python train.py --head_dim=64 --positions="rope" --rope_fraction=0.5 --qk_norm=true --extras=["some layers without positions", "some layers without attention", "paired heads", "shifted keys", "gated attention", "attention sinks"] --learning_rate=0.00258 --beta1=0.93 --weight_decay=0.12 --decay_shape="linear" --final_lr_fraction=0.05
Each number is 128 + 32 x the weight over its row's rms, rounded and kept within 0 to 255. Layers, rows and columns count from 0. Numbers have three digits each. The size before them is the row's rms in percent of the matrix's.

# layer 5 attention query, 256x256, rms 0.127, rows 0-213, columns 192-255
077:083135122085079140183101097109146102152104112122107134138148147162101158071066167106046195099149144130133080082139164160136191091160151125089092111102144128104111133107136189148138169114092130
080:153090130115166109125117139115144120116109100155145127088139124088137124143137149173189147140129165131165135159181078113104140171132080123093131174156150084213159101075086120097139133094153185
092:181118165129147083116094189147109177143130145139110138125079172165135133111171156120126112158170151147128089126078171090127160143083116158095157163130108120064139127121094189160138123052119179
093:163157108110156207126120126088094098153138147117064212133099125087148087095130130101108120130084142117117164112178163107068133169165087154109157106109130124096155113168098101127129100103115168
093:160109109130156165059128116106096150096120099187102081123140121095106107177181135091120140156131193151105092112152155095136129133133134070092115164121106120169195132073126111130145125112108122
095:083096161101052125113166145129148066107079162105095093116095131119116143137111092181087093115154100054110122093123112137174106102159150155150086149075117080140082167169140104159149139168142132
102:140156139064120152079038149171108111126078094084145088059093140120099116142077139166145121087178152131120141134129106127161113135104093152211129080116108080165120056174122143132145119100151112
111:098077133121190149107087116210084125145113120166115160141168109139176157132150104058133105119139174180204162122121176091124119157079152107134145137136201152142159167105133151119137170141135145
112:146148090188184080091138148134133127133109065084083129167121132142146131117142134148150111094105063131184027140135137106119102122131112183202114155122105136113123105165149077121122178101075160
102:184122121163097088137077151129125090127131170105089135143158094118094114133084074167108111121106078164052039116170124133163169125120124137176129090144094126157096098140143104127160119091131193
107:132110167165113155114094148212107113147128097116094106177120147164189123107126164114102166107100148124101161117120104104166183185068111113131118127107152176111167080108113101169160154106158171
106:119069128117133146107160125166159141157195108145089134077144110118105121136109150154066093165107108129142137170076174134100112094117078154157154088131185091152066109154090121138214150092094081
131:102192176124185123053124154194125124129151192105124086134106152070099128137081167141080125137085148094105128117153125182151046114144097147136106154145121169113163111145109155087110132093088161
109:157142162108106089111159122129158150117126132136167118135062177098125155125090106089116101110094148113173130162147113118106188066125109136105107120132117132078133155073095152159082129103146105
115:104163129114152119103103073086117053141175156108151143162077120158108118125128094167114155154082124145029112127106074078136124111122124171106106160112070082111128131133176126170125150134159150
124:149139195117129127106138117102112135169162096161128059149136133106104165065122162103097104120140125124154131166062122127178137162174157142121161112131119140061099108108167107129148156123144131
078:141171127149104152166156155083089181150190151099129145127138107158104133165179139135152135109138199088191085130162116164155137156147121121149136070128155140125154130113106151095067162189115100
084:152172103096099151114197092143132089174182157132116121150116099124140182127129163126125125174175156128122125140141105080095142132067133143115093069082171167187094143098164144144091165186082144
084:149127070091121147134136150131110119162197116082155188178162108117106115078061102178145145127083114108153145145083169179116125075098108128087142110097162099103143113152102183119178163081136146
089:168091075076109123114104147093142074125168168084154136123114073138127187124079070122169098113125151095108158120107153148159114115129131111117161102095137121144096094117117152157137131074100093
086:165113100077173133102174145128110093150129165137138149153123099117096102103129139119127101162131181130160148174137182156133110133149166128067132115157113124132124106118164190124116118156135136
088:131168162177181101113111112136172140123123067098094147116126176168097117155169119097114118094106105178125123105107098132126176186143105152135097122067175127123154120152112071110143134127139191
105:137106092151193169106110074182163144161108098091174178190099178158121107128134118115131175113101147167155157150168105176136138138140115108191169128160150172123144087100139132092128121180140193
092:165085101118149166144113151091157160196184112170183209076121115134120161123155107139171196172109095111130111110154084134094143154140105144137135098135121163155127071180116113113099137165067142
118:190123064115195132133154115080121153158164127118132153139140055111116171126137120123072136113118118170123096097143106127115108197123083171155141076146148123166127165123156166107132106092174127
098:136212090161188083144120140146182108116146107146111144147142119079171087157103118156094180100089106142151128111143196112136064131161122120159130161177129131106101096070132141093111178035106083
108:160155204148206135146111080143121138135121150139139130163118119118117164108079161113126084114165129136131133137183113096145100130113129093147115096119138203091119111115102106125131191093162082
111:150132098100170100115199129149095120194089108125142070135129125161132176105132174075157103077119133143138129095113111117066125087147091108134119179116119170148148118166112126134107104131116083
115:187168095153141133112128118121124137138150100119107162105170117185127129102171158149121148113074131101154102091179118098070148153138098087188162130143074097158118117197169113126144063180122164
104:140190140101150116064114149184101117142116117053182090120088152137063120156090145101159137093153154072059109086165132093133112115141105162111130114104114159122115128142126153137144139100165153
109:086120141114106119094135104132109130130125115123126089117169096123123128093169176109175128178158057120105101129133127148138096181081132136100154148077069156160126098158159124074151083092119164
117:159150120133119120126133110147138077137123098100126099133121160164117107087127141094150123150121112120136152150091111117126169104129100121076124158112115155100089066145141200133104131102117081
123:134146112074113126089169106104119135129100074162179123136178136132195116135197081116110110168172123136087108129127148109179136152175142187091128069096136062143163129127123156149131116095103182
124:106098117180173172131134117148094114128090062086090167159058128194120170080035155170140155108126167111164112194079107183164166121173121086128133091097178109160152114134115104153147073134154193
124:135125126152126103147125080182094189113136136097081148156099167139100112078120129075132120134151163170082134050098206091108150134126106087157165100109236144151106149170138125144117139136118032
122:136156171089096171172088130128129127169130141152091122074129074154131184153110119182087140104156086097151127156113140073123200178140201125095166171162175138121089120184138151143203104128153105
120:099132069103130139142100183094190194119147130105092122106095134143138115099176153137158125128104071085127178151098175100122081161140124087144163114125076116091112101107115128071118139110165059
127:128094126170095101099118148149057139065135081137168111164144134098155101126141132161154136111156167136119141144104149130117153075104146139118118143124153146123098114064127140112150126171163190
120:169143113142109088120122090187124076136148218093120101119132168165152160144171102161087139074157145139110128120081081192097134200155150107131141149090219157114163132105127107087121093158127048
118:187135102098137119149094075111140055147127076118161144109144102166119114125063113128189071103164182180120130120119127139125126073138115124138145099189148103149083129130141177117130168138155110
118:127123105079135124122143086071086090136124107159148116189109116171166098050154198118138170145156151104155049092140162129082098156148107127181117037078098080110134164148166177184096137111142098
120:146100074113097106169157118144132130062133134070143129119172099149109105103075145142069155093141146123126111152141140127159116133158141210128150128107161120082115121133111126121088152136137143
118:100148157106186133139148176161158127149109118097087176129098137150071212160153132135123204129113117136079070093121088134064121127166063158176052117176189082156119084144124141138136149150090104
119:161147143122146096158051138124172145120134084163112060141154182183111117143039149127169163082117147141150141206135082102205134119165176140103089153161177116124095112137192117115119142107065142
122:074115119043119141089154096193117056084162194135124121131134081107102140144114108147150161184100089147128145136114094162158111166130087176165146102133153132108114148131151121169093128054168134
126:158140100153133157082125133124054139124194198162171156084083150169160153140141095102161154142141159059132093132035106133026083147171169192096142122140078098155184145246145100126141100131117166
125:131082127153082134156104158148106151176107132107106116072145161147158099080130083173147100094113141106172108133090161172133067108147077164133190091114134172118144135143151137109141152127104124
118:159135158124091149121072076139098162098097126125128193158135106167122177110168142079103162153117073126189113129175149102157116157132095208117221128089093109120137164154180129116164141119139112
124:120098117078091113124137159181095106160146136138108102149121139137119104154129114105149166183110140148159075165122037164072123175165111099071126105181143171141140080104111146132122118153123071
118:104116165137076167137116156113157132086132113097099108144164130134095171124102048144102123073143131100174121133153149172098131070120089111136135170110081076148226089188108079120125120115114060
127:205102151125133169123156166115146175126073121133173081128159149119145069090096057105130136117091114119096150103140103111147160185124109089122182116115136079119187143162153118102128109140176139
125:121073087217099077118133150119161107115104093118158147118148106108132110150076110152157157113135071112097127134121152144063062193119138103056099137088119140106119104184104131122142181108077171
121:141107170086083153076152068129092117080111119186129153087092108125126086174113125109116085137168133099149124077125123079161135146134094071081183163128104104129144103120129173109095144122160131
120:116139078180170061136130136166077099142087180108121139111097147137153078067069154204125085161176166114086115101111092142160136114131188126118150111089090126109108150085182098110162130045148116
125:173149145104101136106119154183153137109138071163111093181112100165130145176122126130164090198112129096154187165119146143062120101139111149054141093091148114104136153126177088029064102179144121
123:117125161103054160093155115152055153061089120037111167128100172117095181189128118191163091181099167076135155137152175193103107123090107091130139074135103096150102147155130132110147120112134189
122:148135150170136136107169123134153134082097117138123099153152153102191168146130110142120148127157153099095131131126072132098136074157063070107159101124128134124070139142153060136184135131072112
120:192150115124106113181139104100089136190129129110137129099090141134150078138140097182131187164177145070146112154117139116151194076154136166139115153207104081159073053044149132111112162180134123
126:099102161136084140121156163146117142146127139069164106113120150145125138113111159093145181122115141095103173122123108120083155073126139120086100128163164106077150124103141113170144101150111134
118:180104143093134095103133201140139113169169176073090099167118118132139141103094119170144156113141102068108081115152135121162115123167119190149100111161115157115087172156120127148101194113156163
117:131174093136083076124196113163131139127111129138181139150073136133112141115116095119112180144121157132152176094079130128143058161109152159173077128077145161110116111119201115124191064203161108
123:144167102147083089081189137113156150142119053084106081144106155165192146113145084096100128091169082143148133129155122093115128100108097119112126175170096143071142081100145122201048103107163121
124:157099154134137077100202193155155143163156129097136174088101078125122121113113101165126084140095116112122163088161145184128122087102169131128085170124109095153128079129099179139163151146114100
118:125164095085146146125113170114182136078119113112153112149142107099098123109137138132119131079114109149162115154107124092065110123159080124077079121121143191116175135132109144034137139154160192
120:100101121087101093126104158129125148144105154172101129122107095085166111155159142097156078080062115076124161135168121178103152109118188107111120154156125101105125086105080132167113133097156116
096:109142091105124130067136095147094139108133156104139125100073104131132076109090151077143092114059148128127124119153169113130141060136148172162148141076129142123133046094124094146131123120168150
105:099132103099096126050133106100174103157127112098104134091101111131127092120106143107140118133027150165131113131141116111086158110156161177131155160170125150077156071122114155163113081159179101
109:141137162150148116175150149124090131135132096174113137181146140161121175124136087157119136118215102129128148125153145105142124163095107098149141093119047123173104199091151084107153137132087147
099:154159120109187158073097138197089169137124144166080107130148113086155187075168103067110082083136086096152144156144150154137118191100084091113103120171134151161112126137160082070090134096107126
108:144135096110076165041107117147115105063126110124116060075165096085117105086141094089104132145120154106132124150097083152100092154120116160112112101147140101144132108186104099092088159136065088
083:050114098125055112111104135143135087132074077156152102087124156156134055118147141102142147176118187108105143150090095172145126138172127185117157107125146056120153098118104157103125145133141159
113:140088091087140085125095156158108063124122148184111136074150106141120124097159133114095129138076094145086106112134141070144108150067085086102093128103110160135086123187119120115061125154064125
095:115138112115141153150139150159160088169166185095110102116168115088114139087137054111086158134167074129117101126104063126177176175134124111108103078161132119137130094166154026106085098089097059
089:115136103133158103098119103181149116155129162107149171104139087138117063127105088148156170158133109180101141130180104150196111116125131163096076153166154145095109151184178122148144132102108125
092:130158138134119160121146103167097160132148077129138112095134079184161075172156104085187094131168154153127170089172176107134125130182096146166163119116141111125124177079107136131119159205087115
092:068115070072111085134073142143130101037130171113104096142095153145146093086125112091107128142142096118134123090137114098145181193111102122113130148179162039135133082097104106106099079111144112
097:060116101084139150101125084079138120109170162142134093115104131113143079153097250176105095115101136139113122184118087178076135146108131125103170113059111124097175159048136183105100117097149144
085:128129134145198142155111165107172083091169185136130116081151147124088097149151104134082131132169134096082130103136064084134150126115174111136075172078085135093161136134119085142126073128124139
099:138128081101090110135131198161099078126111097077092152116104107148132171154098167153130125100083125096152100100158090167138162138179129091156193164160123119107132127101109102128177149145133119
100:059103086109172172148062063093157080140100132143124124107113130106112133112094186121152100164149132143123134165141142131150077174113200164127066164157147088209146161138099137168125129172109111
125:102114161126084057149122148152152135122112163116144210141123117152145173169138107108113081131131075094085150119110117162114112179093157102118085119135166091106128098139072139154097096139122139
107:095129100107102104165124109153120143158072197208124129134118136072158164135125157080131067087089097108112145164133124156098125149148148125114135164127144094084181114106092146133098099104140135
095:146132119126160165118109169123108139139063175176115149058111107057139128149179151118116104084061087093167092152098128154094111160140154117137138139130127155122161100115139161120090099149129117
097:135086121140129137187176160104147152156206070105117133138091108158124096159109151153168120179132181152107157094153103085086153077144139120116134164093143166110114105093123157159171130126146109
101:143151163186197122176141123134063166151142169113133148171130117149152198160103103137122128142184092137107115133121173108129112139121149079130130083126142128169139183133141102084130148115119116
116:145155121062175098147090117179092114111131135208123112139144113100120114116124112141127135115169069139106088122171150089160127156117128104129145131142103104158130159106153129121123124178091144
103:152122100089161132136108145166100104132112151187124109095158107137148125074162115110104086148131099122095111106138125119177086175097099115100080100118146129164081143137140108071087159149077108
082:136116126084102096137134143103128146151165153133058094174109139097173137127103166166091138067137070069113104090137153152118153120078166106117134145132130157139142134133170140091164107084185147
091:141171108138143058118070116110166085110178130124095156126137140066062136096154109136062149116116125120174094118121136077089180146124168117071138125094128141111158101199117095097126103115188120
098:192094089050136129151109174191075041160112128193123109073113113137165161113119151175102089186103145119093115081160078121167143139062136090093083053182083097137102113128120102115147149101114109
090:164121090124117104139148155114088064132158064184111178122140132112087144127124088171136089156159121207107154128095130132138098135117098133104162121110072129112099187162111127161070107099076150
100:098163130085141163119135154126131155224136111152146068130111114084183120150133148125098079076169192097103090111121170159119131144152149103145081162164197109156173088180196146104131162090162115
100:166112157120142060083088109154097194149150180128137137145136139129138151127083155167096174165123124202163133064200106110112127126181125126167155088162212145158137150177058112150117093130133150
109:118190139073139137089172121106139162181117147107127088157095149083136132105121156131135104099072199067115148140131160162119130130162122118136135183192173161136125137150138107108138088107163099
102:152209095044173090127119058110139127144137090140130123109136112105134131099123112056153157090063138120101082063088087174152129156135139166119090134163140121073157169191128081110176112123086165
106:137115099166128062093089125166197175121143173152101094143169099130171155116112129108165178182129119116115149147117191076085099100196106107125094195128185169106159119134139132077129144165152113
099:078110171161091099173136122141079176142209155138128153085108117135077116171139143178154146138156078130115141128158122155078095193132169123120142174131149165135126103108075176108083107120127136
103:138135115149132134126050129104197106108203085126158132127146067135112155153136074163151145126044108128151091133123148156100108163132111184133141152133124132108110168202139131138083111153151177
089:166080183078167186126199077149091091131092127128112128070156108174138094081133119152117137117166098118104143118154110156144136110121180073139125135122171114090152149139093142088140150059185100
102:118142164071176119130105091117100130104085156161121102038125156124140156132115127052165149070092140131078118105107141106067087155142141083134087114101129145180118160106163150137132097107125128
097:128140127143122100160128161065113111101184179143142097211095114172137093198137099128102115211146172106161123148117122161190114129113145168142163162139214100066155136177166196137158081166098126
095:149133158154148136102145120155155117155123166146142135091126140186099105111127069159150189150155083140144130118155113092142115156079146130140140133164063089116079098117099086124100114155175085
102:135054145178100112162100157101115089095169132167160126121129097097121122134103151115119178102150160227092133201151147096167126152120117148099104109076174144128107150110137136156122193120119075
100:104178066086120128142130091097050218144125086128146169133125101087099188181183140082101074149101143121125073093150073150122127116124189141151102084144077160117178142113120105118107103172131206
101:132163139094110096160178105174114126118145117087107108175083151140127155173158101087169128138193156148146151122087134097156149125136116110102109109126112172092112191062143103136096204205163124
090:108082106181166120166105103134143153143102145120155173152166067156165196184151156100165149110070105121021108127164084084155146109164148174120140181103116183101179096088163133209110196084154170
094:158083087131087150087156101107084155092183110127155149157082108134134141160112129087182091124143088090080088157118093155131094087126211135074114114123162151108116173119167069095118179147104127
100:155088146122075169198123160103120166105120095156149167102124086137142082185117140101117083134158105166102171111096135095109113103139167139093113123132131141161138132113123158096094119149197165
097:096165155127089195103085107185213122089160157115174091176144133119123110125110114131116050103168091107119095116160164141182114090087187135151139105088152135129090113114057133151161107100151147
101:165117105128055174138121136115141137193101091141184116148131151152105109172060137048129220150117203138107104109106104138124110114117131109129080114122078104188172046108146174175133118147148089
101:157135163144147116151182120142124160123113120106139094132125121168142076108133153167147076119168142065144147133172164081108075162083133169173196186201167135245110151111101156199105113139072127
100:106157071133205061104110085057151068188082115189108116119140118151083178101136090072139111150092117111130173124158123069071115159176151145164082163138120140106161141091095090057100122151101123
099:050121158148151137132163121108091097121115161126139106164125079162123159085159127097090092090152104184159137173146154135084158093207174113113057105137198089105159125104143157129090133140148075
103:130158149129020122081155152128164085134108101176139115138142104143129133098083085139123116124167167117132136125140068121114199093160157147054074105107130183179114125111109079128170115128063208
099:178083108121150166150199163113143113173131170165125123133147119169122151142144156139139149169152202167142127118121148165155130155143134175160090134060145142102198088098127164158205130153125141
095:062079088184145170126111148078121119114188139118128120127128178123174164169094151149103169073036101188111194185115092192104133092082098138120130190091144142145147093122154117118135136104123092
102:108146225129099071159136108155145118120096084143156140121159112124080089139117089095126119144088103133137135117112134151108126097084139116110140165137128091160167140121083135097137125127150176
102:074098146069031141147106155170185102160164123131138089094122176173114169157126085194090126112144127150150127132196068117166090119062129144136131140142094105121157169095121163107104118120111073
097:146115131108097126126162137127140180145140155114110086107142118157073162148123115075109103133168060009154144117108174225145141117145188163158159141170134165145177104113160108102120213143090154
099:139101161087138093112122120135203178145151126097111144101149127130135158113114133153101110128151068166083156097104142138126145103094101116132161110126191095076172100142184132125127111143148067
093:141118097136200147176110100113189094083092107101113116147084194101135116202075114117162109150117070134079111124127139163132137088128089121165139061088130147085126131120156144181105137133108134
096:055108120181111183168184104146099106085120155181160115080129130129095116125112132151147085118113091089102154187160133110148135158107091120135128137095070104171057106090128125103081168114063150
107:113115169075129196152149100085081114098097127112101131143059154105111117152086154133138144130147121047122117107122134114142115171084120114132125110191141129171106122201130144082055166135124162
094:163108115126140117074060164070133121110150114085136130117111110084095133109160126143131171125125206139100058146163123101083120105140103167126097114105171140136132129136087178138161156144132093
101:113127145184168145126116187156170086159105114169165151151096098136204062126121121150125089109117159153110136167150107152104132143099095131163155180086131142170114128100135086148129184122141075
098:130140140059166145091143092069151137153086080127096071126088127123112133122120186150085126107150118153116054103120089157148096136170128194187095158099090093137120174152100139176084067140175178
092:075109117124165110141105135139114070134107145172093160084089145180075130134138094222112149169119136177184150133104123170130142135109079115146140113116110119119114107062114094168174189150139095
100:107163142148171133151167152144117118147112185089011138145120175067108157135127111119128117128168148118104128118108131111079090182118112131130162090178150149122171072114161104143075148140118153
118:118052094103142121155168163154149079071151144145122068135144119106107083106137083173148132121052160113116133172177159080162159138069150105120114194119126202173103159090135157107099153114123156
105:161152167155111180138133151133078178108111122086160128101147157069167139106134152165089121143185105138135155032098072126119099125122087130170150139096150151095137150089178150132141141094061113
092:106152123140117190071141181140134104163144140111117169061088126129198163118114142132116125129140153158155095137105085121117110119176123124133094060151177067055137130125109074117109151123128083
109:148106174183143189125186153117124136139082165129133135106135100146135135126153103128206133115104142181189132160121102112093154120113085107124150115073130103123148060147097100122109125107168130
096:153170137144120113146088147139129119096115114153099128121094106143124159074144149172127099168178088081171120135095155106110106079149093075099088134073073162135082150127122151122141144150089153
095:172178127129135111121117142095035166137103088088106140185117164172150138145118144111165116102196085132138077123156153115156190125095168124104128114066144113109158125118163118125093156119151093
098:137148158160127076140178119148133140156147139096134128160115133118139163196124073121181147100164168129173153145097152111129171140116184121174149137154146125071166115137158165133093067122138146
107:142132122144188135166122125172112122092132156178167142124120100126097103115188173078115163120105126155080139145131053160111057101113163095101104153113105124106187132144106139103093163163132146
093:148186100156126103119122118116097173124143138133187134135151142127211096093122131120159135182074145113133129107150130135105126126166138074137104109096099057186111098110148114121145177135151178
108:123131188091143052128092158224135176126123126113133105141191154130138062127112119088098102111116144125073067085133198137089166167164093153097127153089167111166108042166118068145108107143179139
104:160133200067129142090137110107163167098155146163141169110117128169145131167102100189096061146095125140192096115069168119123116084167174101163100112154113093125107105083152107151097194113104062
106:140133173129140093100161186144086121136097092126144126155115150183166169135112149111099119068145067121150178157116163152229146135096075179178147094116146158135122123107169114079147075126088146
118:154097142124072106113144122150119148115113096100196119131107156091131121155088139145134108109070085111209144155225130126102132127088107145125156135166140110167138123157124121152068125162122114
114:120128125142146116115140165127124123077148131104126169174133081104166105165106132144168133115165073139135121138097121103150117156105136121168149125149124146090147164105113100119131165125133117
107:101158104092096114159184117117145142167151126106096125175158190118141119107142133126115146154146136190141136090088073100144111186097170127159116120129140092163146095115148090108142149148180196
103:100134125060055117073150095133172116128129139176128115084140123173055170138116158186148126090078138104097090173117152104171157075169054097138137082141090159123173073117133128091139145119136164
085:124096168108178132110151067105165126126133196086108206112162141167133094159077169157101132090090122082128178116145135124140117083109151142175139114179157127105117137178107116088181084125166147
103:114132100062101104210147108118145125096157086169102107178158157153124072142191089136126170094132124129115132119199130117133142075108121165124129182116097195143119184090104181124123115115135110
092:166187109068110142088142116150115139127107095189167100158110082068138123100132124159163148127117163140151114099122123144078148124150081112103142135129110137168185135138172189095153154158113134
098:116134136110125175116123144111157102138115149141163131133122102121103122147137078135101156118192118149164124121170093182115095138134105124095106121185153112147203105099168094084108115159189123
087:135101166186188135116200139175124169133093134142115106116135121140154172187160131123162052175188106167117143152101176130102102117188096170168128099153104143107163080147067081115111128176090097
102:082097142140096141149079075110123169151123142108143175139100174192144157176110127089100114134160126160135106150148186090123156160125121132109150140141134165077100091099148133093102099154184137
103:103104104122119170109151158127138101133093140055091149097102111111141082138123148117149176109099148116192145138139098238101121114150122165149108134123132082104116186127180114156118092113123121
101:142160077087104154136146151123067108097106131110190077131099165131177102122163077139118096109142172113158126128094089112143105148117163132179099062127108116152153141189152135048111184187119102
100:127188109131134109103102088111088110178099079089103146099148125166111057128158174110120105157133174150113079093113110122162160129151091146109128171097120121132069154105096165160108101124140054
091:138127135133079158139109122124087102101122109095080122133138125168109079098162158124111107169112179169106076129204122137074102144130130074131122086142155124139128105129148143113179154102116129
102:128169171156118120123181090146120177118117157147110100116152123076083134179143088133148136112141137115165115124105127169108115208116145093141169117162127176155150143151135139116149132179103176
098:138129091165119110111143136048132106164162130137118100100117114098143166067158140126142157159135134092093166144144149077104139100171227170093132157168149165100122088177085156117160135145078111
102:166122137151085151196090157114110141154104137183136126142177159121143160081167119116156102075159131150091102132072171181126128147101130125109161120114108092154172202098083125076097151111138106
091:119128194114062134147121109066110123151105090159187138120141183128109136117116080120123161113120166105063122163143175140122152142091123142117131114154181100163153103141092081051062110152158104
114:119070100179166160145173086103116104157101168170122150120105102135143137153119188100150129154129128173214142092158125068125075109127139116142202114083141142123119115107152133147157147134113132
109:163128148157185147161125083102100114086222117054147180151145170131111115116189138157175120094135122130148155149207159158068083119166100105108111160114149111101133156044079112142099101130158132
106:101133103131185098113130130134141162104171056148168155126085165153161113117110126143117109129114138127151117133074159130050155121166150130133110087129155146083115076163106141134100038094109115
117:117079127090118158137172151107178113114120128084117133138156069120119179188136066140136140141093161075075137058160120151056144125129122190202101153156130085078125158100153146128112164136116137
099:123100162155153174127151165077108117129177103151088135176141115145111126119091111162105165091097129195083104168159161039096109158076159111112130143120149173170133160147058175147155166085170132
098:126168151129091146164221122120173132144143205179099161116123193141204157108161108123155119116101158141179150098159094132165141134140053118163059204186117147152138180103126107186125158125096115
105:119112135077142105078170145054112143135120062182114089112137126112177135138143149115162124109142088134177220162068120113087130130095149108186182115138171106141145118114061078120172130108144154
104:189193101093149124111099125153126128098153135116127164126112083111094163132116142130123126135073082162099040167096115107100195166158114177114144058118049114098164088129167173153124109149137073
101:079175120084128130127132144081123093135191125126052106144104140129147171155134080162132092147088149076133180121120187115152094163150134177108176160135177154101156147176074171083114064101154178
095:147095158129171142180105188114033162114123161181163123155219088184123149147168161131139106133129091082086128130098114137159169080136143097126170115125163121140157056120136157179135106180117140
098:151072122072165126130173188151164103150143136064160171148153125165096118158128146086109105144116129120119128169141120141098122157181063131128120216113103157105169172081181169136151134106151133
100:150107098115124179078134127097119071177165170061133096111134160151103129079115164048093200135138139161085151128126102122177123129139107094117152110118171193156123107164150100144167159131119137
101:164106142200121114091128109108108102084110146117097116126171143110170167135109142089153097169094156143128118116147102182107126123163144116119141094140123078125151140119071110154153158071139121
108:101095179120105064151063161108142102152253104106099189155137132065144111133121162136128093194166122119121110111095137131099131140127145165169125156083183200099117111151089110191113103116118095
103:128114095064161106127092155161090102132143104188069129101148128062109159124121134087094066146137116097135136067149103167108174122165144106132180162099088161116143133160071121156162147166089136
118:056162196112089118151172134091141065073102062145130097140171101105166157121099161119110101158152144116149103154173135102157105109129107143171072098093123113167129164142054116122114177061174129
086:115171155175166094113162162069152165104110171105088126115063099143054158161125118091132115080104106083134177170136133104075114137058153112116165127108184136116167152090184143092149167171158191
110:081121119162098098113091103129176108134126075160150110135144110140105149155172134102173102137169198071135108116067129180075141109159139122121154092180109090173152086139111115101154131113088103
102:068148137081125146130158112152121163117142140144143098161172132121128151149073121113143120190149139132150101115154091101146166116145169115119145107135117127097117169190068124154140169167138128
101:136124135137144096095130115192133111185172164096128186117130117145097091074193163136143143184128097111154156133100102153118197180096072132119134174100144147112117090161147099130147096141161115
106:146085114118058113146135127103059176062081114134100129195187175099099120180144166125098213134125124152220071105124153151151089115130104091093104151050071121123118085132110127138154123177152158
111:103147108155144149122086147117140119095106086129156112111153119099170126129120225107176143105112134124072130161156073140178082098165155150126113168102121152080129123061147122164147126135115130
106:136157151166179026065135104118079150109119134111173104153146060111105120133128147112129094142118156133106103114160135144154085128114136124095096056139127094129141105118161058117143165157114144
114:143135158113138147151075177073111054177136068181131129122128179155121085071135091118152138177088161160118151149129136106153142128138080095120123138107058126069099108115079083134140087165129187
103:159138087126137151116164093145157107099085184112142089096127106133092146091125130150184113223140099132141146143143199156131096084140151172125130128106173155144103133171154129124171155159092094
101:137088122115089141106094187122132074117122157097142129109167120160133089112109088167146179074116108165159100120163110099108120118133132069125198170115114171148147124121151135140149187132122106
097:156150124137107061152103112151128130159140110158212159150092106155105132149157125086098129148154092138102186072141142101100126179105110111094124040077147118142186063121064150108102118065140136
106:143142159132080176123146180116113156130136094183184122183156148099147146114123124074111157169097153111172152115211152113144107134097134101182132153138083105173155086143162124122110147103120111
100:164139153141163101184168107194118123131138119119101108070073049118184122149166163124098146136156102155147185106138094101131102116160165118053140162121129098101105126139170122171169168098085133
108:116079146099109144143183156124138128146135074149200094125151086130176127079112117133149090175145151122125108149101092065089161100093058171160133175112112134181126148120188141116169100089143122
101:126167130137145159197107152111120073137135138129176163052061093114115170134127105107127097096110172148161057118110109166151139083122159126156126133111200106135145136125168110128103144161139109
104:140061091130116079099128114163081134130115053130146099100139105109157110123114134114090142109148078149120176118077119085085138088135115145187112145130105058116112096135160087103181124065067149
099:140128058175122173115086108153120201153093158140140149128124102155161121104073171170162136152120127142083166098168090137077102168173059128044145139133167132128149177091149145136208083137144147
101:135117122094102101115089128173100145133095100139164204143144180138098110232114169101202140134187126114136086079106157095108152165115103102094074149116161143127170119156131153154105149147155118
152:110088081122111143145123128151056128153115128162127146140141121100088155110132118069118102143088085088131167134115138149160136184166130131141141113159078121116117103147107173117094078158146123
118:161122083108129181073134138156100131137073153132148093080128098079132132116148096088216115121071079130131146140098088176135136180129128120132155066162090128137192118161123137081075107173112157
115:104129058118103168088168138107129112107068138136115064081130116061155121105176129109176141118073086155129109133152060204106137139156125126133110121147105096112144093171112116142133092127151149
109:096110087117134221093199184120131142133120158196202115132101125069076124112159126133120155122138091093150168173187098221116153205107145108141153099112097087137159122149118131131124116118126144
103:148086066109138183092143164085125124110121128154121102067115097084129153133163118170141145118125123131150172115183116183136160160116090119062162107159125131146099127127115113080124085100108151
078:133117111129143220132149151133177144122101157138117151050117084140109172101170130108141163128098134106117166124156043177155093122105087141090121134105086098161143136134124109070103117137117094
064:094144179135131082199109122116089122112128155103091167160122168124168199138119156097089138122114121104093111129100108112169083081093101128147141131080146123089139134087181090122159086129090130
072:164106140088088154185099166092103131093175101073107113066103174095153124136092136184140139141130131137113122063157092133111144092158125104101176172174142190103076101169154138170111054157083102
060:154118117081113128121131137108087090142097106101124114173135136127108158089120123161138115082090134132075088098153129151131103184088155196126181168089133189098143144168150131156165108173134089
066:140138098093153075133101101151114113148131084108122111150090159127117133129037098081160072062151135146145108085159132080104184171103139152107077124204152182116118112147167169128128110139152129
066:125111099165141191139136093101182115073087134152097121147133094132167064137164126109103132141144185144140176150169091119139121145119097119101087159084112069141125141062068086059109169096131163
073:107136071248120169139155104115172122092113127084125089093117067159122142146173127153134171144098149121117166149119083137087100099121144153094076168132112054132111189115086110100146105065135084
084:121105118125073144090166161114150176170090175180196215124107107111071096121114138135093112143123099172164115136158173114129117140134128127134134102129136114186102085128168123132104165163165136
078:096137132051075136116116120138108090091107123116123082160152179131117152110075076139195078119127121107137064109144112146143107161145140165189111099142176165135126104169173158172113156162128149
083:146145177112180117098107104171077147129123113118115147094133094098160122134122119082130152112100135119109096138130153151089098124062145117104119138149172178104073091195134154115124137135146116
077:110072111112156167123124154088106131101130151176133146105129118152153089106142196147137151098126123070098122146103093100115107170097152142102125148178152109178121124133063104109147176185113157
159:110079053162101136201126124128146096137208094157147138167155109179088131108142132147050184130205121095111145133194117153099135114106112169110143153108134137119109117158106128161180138102149085
131:142095072129139145123108151110063086147148117169165117162130121103048146123126128130068099139176065108134153118169144171138173202117156126127123140135106151159104105102124126126130106130109101
106:139097069123154127150102152115052102146114129170144122152133145079107158102124119108108119090150070125111150141202102167174124177105120127120129159104082133138115111127146165096156114121159138
094:105125155163126095162070111111094121145161106122136195130114132174110116147105148159074128145170170091127151115104180087158142105126124135126124164120120157147053144072145083118117149109129111
087:165122127181104067148154126138149125108155126063091151115111132193155126137093130138076107165166159132127121156091105051149173065117110152129082169106129065132101129054118088114108114058104133
079:119093188151126046133150128152116129116128147114122153129113103169131134157096129121109133128187139107119128168082146068139111091113154130157136120142121130110096157102097077104121107071133128